Each number is 128 + 24 x the weight over its row's rms, rounded and kept within 0 to 255. Layers, rows and columns count from 0. Numbers have three digits each. The size before them is the row's rms in percent of the matrix's.

# gate: layer 5 MLP gate, 832x320, rms 0.18, rows 98-128, columns 128-191
# up: layer 5 MLP up, 832x320, rms 0.186, rows 98-128, columns 128-191
# down: layer 5 MLP down (transposed), 832x320, rms 0.172, rows 98-128, columns 128-191
gate98 101:116096147135123157155145103139150147137113151117138123170123126129162173109132105141093073146109138084163111123140158171099114128116177129129127124123159140150133160114131164130115135135131134
up98 099:077122118124108118129127159105121143125087128165123162079157178100106129139141112112114091120083123120194133171158102149122110132141140098130129119137143107170084103117151117125125116093098119
down98 104:131144142124139112116138152160144113101162103155127094135130129133099171133127118164080167151101142109093092143143101134174139126084121115107119138118146126123110132136154109132156125156114130
gate99 100:157132182137141147121142107090148150145108120132106121181111118089151080112120124152174124103135087095133152137149084100126136118131117130170168074115114140100125140167129157134122101121119147
up99 098:100131116118128091131127076093135108151174140154130115135130115114098142146106108132136141134139126131135147115115105127131164163094107091126140150131087111143128116140147130147094129138135103
down99 103:120118131096140170113125153084123145113151132178143145120120137156126118142168105143100148156115144144135146124108127158128113130148151146146109147119140119109139185160117138117173115126083145
gate100 106:128093123105151192119146131176110097095106153156190153117133153115129084108128171132128114143092141160140092153121134099119149121100126078111119151168127137115104124160101090168155125147170105
up100 103:083086114115169110133114158146117107119079130120150142196160098102161137097128127125128170073081155110176143131114158167109159098143128108148145141115097138125108105128114151116161142154125146
down100 101:116161104108122135133153179104130137143121105143135131118162137065110173127139120157102119125098122172143123103123153150084124129145100087139104206126123136138131114182122150123151099150094114
gate101 099:146138109142147104120142161123107116113132165137153133133124120181093105167119150114140175131109123129124145111132134127111069088137140130104110115090146094096129098138135083159132107169148099
up101 101:133131129148122093065108133104087111150106149076161097134120132142149135145147156121125087110123121095127172155111114122149111153133152105135100120110155119122110171167159092099153163112129130
down101 097:150142151128147134132139160096120136134106127105131121132115144137132148083106144105143098157121080153130117108135145108120097130161067098082120118113142150140151155141148147132164141103116051
gate102 102:119087101134126128158155168117130096157138131092105098137100183112090080158110176110158147107130147148121116098086132109121119121085090150103099062100110139168123148094125135106108137132092126
up102 102:090177121151172147125073129132146092109083141100081136125130137100137129098087127112102117137138118139153140112129162066123118150115144112098105138086109118107162107163138154156058089128137123
down102 100:126088137152124145132103097128103116115157106127142139136100131097145088136126151142131109129132143131121159136107175116152135136142177078073112105108100092158118130136189124137106116079176078
gate103 106:131153142167116128132183106145080129135110133141136144155150069124143150149124133109133146157089131127126115090087137142165147139117136169122134119179114152140129118145102148121111113128115139
up103 105:077126136110124094123123194121121115128113102126103099119096141150078061143131159142167078140087136089114117117124123104099138174143118113131114169122106111091147111125116119134101133153136063
down103 101:084150120150128111089103125112142122127131097136140120148173084123119172098128138134151122148155100087188122103139180132111166167089161160100139166136107083112156102124107110116125088132127102
gate104 110:136134152126161121143127134115084123089115128122101142131149135141159125121111125123132142093189089118078117117104097109121119135116133114159159155130101148134144129151105130122116165106094166
up104 102:114128115137137110169090091155128093120121147125152075154100175169141123140132133143143120114114152150095129126119126117125142085158083103118135084140105140118129101121134159096120120137159126
down104 102:140115122130159126146137175120115138125106144132115111100085164127093105145140148148137188162122145123100120144144152141133125117124113133135127121126161160074128138110126126107118154135154131
gate105 095:081095146137136078115119143115129097088137143110106150096119157111134140168068122155137163126170087074145132119159133132109126125103123161106122151133120147135137146100116087099128127137130127
up105 103:151151126114149071118107133089122118140139106165155087152099105117134164140110110158124132167110178194113158116096101148078132169132125118153137119133079175122145119161122125116125140126164109
down105 105:149128117108175123126095140161115137112112168138134087133122135106128078139146158142175149132090125123151145093136108147093149158153107113104144159116144120115111106128107143109139113135102125
gate106 099:107139155127125076102096127132139128148175117114114160116105090127122115163181161116170133143120166131127168105150153141171148110090142114082101114158115094102123122155119126123154130108143149
up106 103:084172118093172145130109183164135107087102127127132150103131110155080092116128142144063117133123103102156148121144140124131149131161122116118133160103131159111096125118153141116127109094135112
down106 106:131107123128106159100101137133129130159107146168121111098106134158111138166134093157129122109148151091120154124136094123104164180173155144131116118093130132192153137130111129179089167110104101
gate107 090:164178097130148159123094139103090136189127167139113059134146105131127146126139158148102128099114157090104145098091116181121125129124181162084171135195114150082123132164112140085160158155116159
up107 092:104138120135124129137130108098128157111065094131100157161138107118097113093151094094107142077113147098131132112129118121096157141121121114107055075117093165122158116171110079149155128139093128
down107 096:126171099145134114120188157162104095118151142120120166093141123117133114151135107104163164108120068113145120154122139134132128145123161092135059109146133117134158150104172108154125115125124109
gate108 103:179104093136077141117130121128114100148144160149107132113084151119117088119104127122133157137106083172129098116141097089126100113099181130148120157148114127111154101121125130161130173117119154
up108 109:104126167104120143133083104121119168128132150140134134145131110129090070107122111141120108110153121105105139102120086136139061140059119123142094144137199138087148089143126117094091135154136160
down108 104:108091131104145104134144162151132128108132130159139153071141126108142164145128120128151133159113125124106145133119140122124132146161150104118144132124114129109171108101108145160151140073135180
gate109 104:142123152131121102118131157133111155123123139151183119115154179131146102095163145108141155158100062122121141148101104124125087103118156153120128106158180155119137155104164133088137125141141143
up109 100:122099154124157114116119132126155153156102135095112146114115102139148176127161124105143117155179122119139096096130101122087136096126143089098152142109145152094150120169127126107132143161116129
down109 102:154127136131123113134136133163099123125133140147131110135189118153181141132117130161144159115134143088139132125099092110137134154141092091151164129131119097124156124116159122116147117130137128
gate110 096:117105139084157145149133113112135123148125124142154144180106123164182119096135158154137117128103126104105118132141152136146148157165154107107108111152177145118117103131119130131123120111105117
up110 099:139144112121115100092155116137132154114120147104101107112150077127085112134106103117140101100100128130147135160146106155121115164092133157142115153168120122130105141151116115163124159169143132
down110 091:123129102140141160131156105152135128142127140129098171107133110120137128122098095148104179137122134162109130135101139134140148131103151107113120111145155131151167144096086167104161112161116111
gate111 092:144109137101143170132079087087137105106145119143101147142176177132140104112124130144152118106089086092129129119152126136116129135119159176124158151109104106098108103154143136165119136123130115
up111 099:115087111126128128122129102136205161096161115170120091139129170105126100126155128108121097155131124135112152131159123125165096133113177138132121132138159162122110146123126101153142129163088109
down111 098:114168100159102107140156128160116115183128102120143088100114156129102111086178127141125108120157151133106125154107113141141123145122083109175138137125134134181159093143174134142129118138117127
gate112 103:121110148148153140145070129127115130140152165139119142161139155143154096120086119144160121147104155124129158119122127106118122146148143116128144148116134124156127113132124125170135090125141126
up112 097:114055173144119139160154132159164134138180125144135134118141117145135092147107136160125170148113155127111140089124113127121113135137138110115107090134149072152116113117113093145149179105113087
down112 101:149130124115115152170153158144119133123127139134145158146117115132095128141135065133145125149106103132176173120152106147135107133135115127098119098169140129149164124107101097164109110110116130
gate113 098:109141142100107139136168108121121095096089139137171129119165088111163111122160135126122118078111074186096116121130134125110115123099148096184125158106146096151118149126147092123128086093140127
up113 098:165173088116097108115122101116128095159153153103164111147108130140132102129064108130131140113119149108094115102106111141115130176107151102107136123107123134096121156095144163151112134145150134
down113 098:102158100127160107139104106155158139132160103108118124116103072105109112139156139133131137119140120107168100125143177118103123112101130148136135090146062111093129165124169114136158147118137133
gate114 100:116086163134116154096160073103126128115112125152153121185139128131146132099127110116165106132117139144099169119132112143148176128103156137150161139122148127112077111153106125112166089125111174
up114 106:166131166104146128128179112108165134139106111140136113104155152109173169110157156139110133162106114135150124097118101139132133128128162130133136133112114126156075153149132123133145125118107157
down114 099:128166176130080139130120129127132124129128152195129132158120125121139083147098175130147104123125136104152139127083129114151138134116155142161127136093110114150132072151111125133125106152139119
gate115 095:127118191146144165105153153147105086157105094100133125143129114130130117140091124091101159184117122114097142128115109111085118141119138134187149097178152123157157159155141152139151104152151141
up115 093:133128147141136120100157104151095091155139135118118157148139150137146126138153132098116105139139174102134142110106096177082150124159201137169144137161128125136132132151131141123076124089123098
down115 101:160113108106121134120093126141154152133167132094137127120135106130118159129183112130112091156155086133060129111102105171143134146134148155120109138127133131081159140144132142168151100131049108
gate116 097:141116136161112086138150107132093158129136101140128108170118158138124125151125105123121137105117153118081106128132138120123127140153132121156163116141119146118144111135127124154135156103126160
up116 088:094159135148105122125162115127140101123089137141156124147107125147118106125143111142162166107095159137097129076140148125100127115131120120092136163119147119156168122126130170175138146073117155
down116 099:131082135120147133137147165102115153143125169099119113172102139102172124112143129125140157108098113142098161099169113129130103121163137112168172125117096131136113100134124144178136120136133086
gate117 104:132165158111090163118087119126155146102106109200145142112121146125110128118127132127093133105134132153117089116166138110149122161116116110144136100126111131168132126148132123117131189113153141
up117 105:102150091120120146112126147123084137131159148068089110126112175111095100112094127165162104124101118168093114141133092135161107163137177147130117104089118163096123106139135134147140100113145165
down117 095:146146128129102139113113118122122103169140118126080098137116128141159124114109131103147161124075123152117098155153153154092136167132142146116150154121148117130156185123138131131151125160136196
gate118 100:132137129117128149121157140134139110177076130119158146125105113132139109164136127136191105101124160104131119127110113114117115135154114136127153110114120104162127126163159125099078112123145173
up118 105:132152107116120135099153092147134142082125141202147185122168117151116143104142088101121157132117156097165108115118125173104137131160114139113088102079118155141122097124128160148120107100095133
down118 103:075143111097143117177150114114096130095123103152118108099094129153147120109131126115131131132149137127150111131113149157127142144114139076103132100097150110140124066141161159160150130121142109
gate119 097:119150127093102137128111132103127139103139153130119133100127177127154175125129181114168148097145134072132150104136115138126106099130176102124165141109108113164122138108120119108134115159154132
up119 100:140163150195102146156155078129117106155151154139165117145162158101156129160146130092123114142117134158141157169109126162113111113142153118120131152120130146151168127079095144143121175138152132
down119 098:111126153130119102171172146136165132120145144162102116117095145114113115140161090103162089106144145115123139138117136119118131133150138121164129129122156147100140125131131128118147198089131146
gate120 100:156161149113164136100149109129160109126080132148137136130169141119107113137126145141122154120146120109121126140115110135111161113142100160124143119138124096099142117104087120112096124180090119
up120 105:099119109154104165119101118153112145158098129153101147135134118126120136144084130107104125139114102123171150150132121092112136114126141100149153139130183182129147101132135114160129139176120112
down120 102:136118128103105126119135114103130152126120128155151146132123144170142080133099139120123177094100125142168119108120165116162131135151128119104127116119088129139134136098109134129114092160124133
gate121 103:087105125095129120115140108152139125165114111140089108136143114078131075151164118122134133143160168096103142135124123163152122119113139131126102102097115125110168147101120170122149130116122162
up121 098:121154141125105133122130135140138139139129102134125153107123194080164092132099096119108084089098123131142124140121157083141079135173120125131127157152139141122094116149143098131132156135129130
down121 102:114161148128160171127147118105158145123098141088109103145141144146131107091146104116120142138148172121155122111138153110136127134116115118129126112157123096149119132139099118165127143067093156
gate122 104:094176138110180152122116127118115190134155058102174142111134128124125098105108119119147107152086094126109182124126129142109139121134133138100144112129133106123143148124088128150138139135098129
up122 100:125192110134122076135119102098119099151126153081101151152087132150141132160156140101149156155121101148121182107150146096150144151126134102123128154109175099162081123114116124076121142114161119
down122 109:134109122095119144117107086145130169112121130149189117090114144164106111113135113164121141173118085111121145114134107147120108090133132109131130149142143131119117129153136100095173118149125113
gate123 104:148124118122158130113136085145131122150122125100126121138119115151131117145129133176118123092123125156129123086119106149136115128144155112113172132151112132119114144134123155088131114180119134
up123 096:133106092097130153100088142143107102155105132106143131100146126172158103069156139126107148105098167115136129093164120095139100178163131091100133114124125149124099135136085167098090119142150125
down123 100:111136156093119141098138111118120181120129102114101127175148161150125130116139131144128129089126135116130164100098158155132127116142136121151135144139159095160128100120134110133112121111094133
gate124 103:140117115094121168119114127153091130146129096134135088122132144157105152108147134090111161122119129132096108119136178129128123101109131087099085188176125139178146090122145151158158140115135098
up124 105:135141110115152141131124147152116122130103100149134117139163101099132129083125146096118132121117140124137126082102148168137168110086128131101123140119135117147119121129138107153142132106102121
down124 101:121134157138148108107120135122144086128150096094148143143117112160124169114129126140143094098131149136135131120101168153140133121152109150118118159106086129148106114112149146165138104163087118
gate125 096:148124130081118130101163126113098100110094153109101134168139146126094088132136134168104115146103126117119117143166100130128124175124159085116134118138135145156134129139091093132114111105104125
up125 088:122139181102152133150105106126176158116100133077163124084109119124103126130169144129136124133174133120157119159116134135143144121130087164170172156130145139121115113138114105122155178134149146
down125 093:143149154109151103107122076129106094117146106137118162093139101147158152154112134159132130132149135100147124087103121118120155132136141172172134109172169123106129150152132095109109135140147132
gate126 104:160140114119138115157093094086098105194128144161133138119084125139098137093125102045128116096161115135113133170113126089153137141147152177155143114119074140129123104120155080148142154152138110
up126 100:080177093110158135142148196159143062123139144114121133113110139129139121111114113149081152093095108151145135089141097150129131138138144109123148122111118103145114166144097135090111108158111113
down126 097:094099124100118051115113101105145079165163139146129146085124153112114054133140090132101115159091110156080133144103172134105100117132168130161126149091141111133148156123121136089046108142121133
gate127 091:098135119139146117148136161134139117145118113116127133103125148122103154134129174129098107109114126150113125147062138143147097141126117112083147135111136164147125111121130131140170131111119144
up127 095:116117148091114090142144121124131145121113164124132120132131125143168097151127131128160098182143167156132128122100180146101122131103100160112149127162102138119155111143102093129124167128108150
down127 092:164131158151136095116137133109113111106160117137137130133111118138149135117090100151151112122128129132149135110147129094121134121110109120140116124151143109116152133125158169121132104112123079
gate128 101:148129138150146132125107155099195137166131106094135168152163076110128141117091161092136080158105118132107132087117123093144140167104133146112099124123146110114098130123132152107124082102163104
up128 103:177152146140170094108144131128148153174145114123146126145128115088122130167109122109147118082134120193117157118119117143106160117138100121151177116127129121114163126114123115130093126147144114
down128 093:125099071134124139124155130107140120106080129136120156131140144124134146132101125067129147162094150098104117106121084146119150142109107147146142156138143094123150119140154113083152126106173150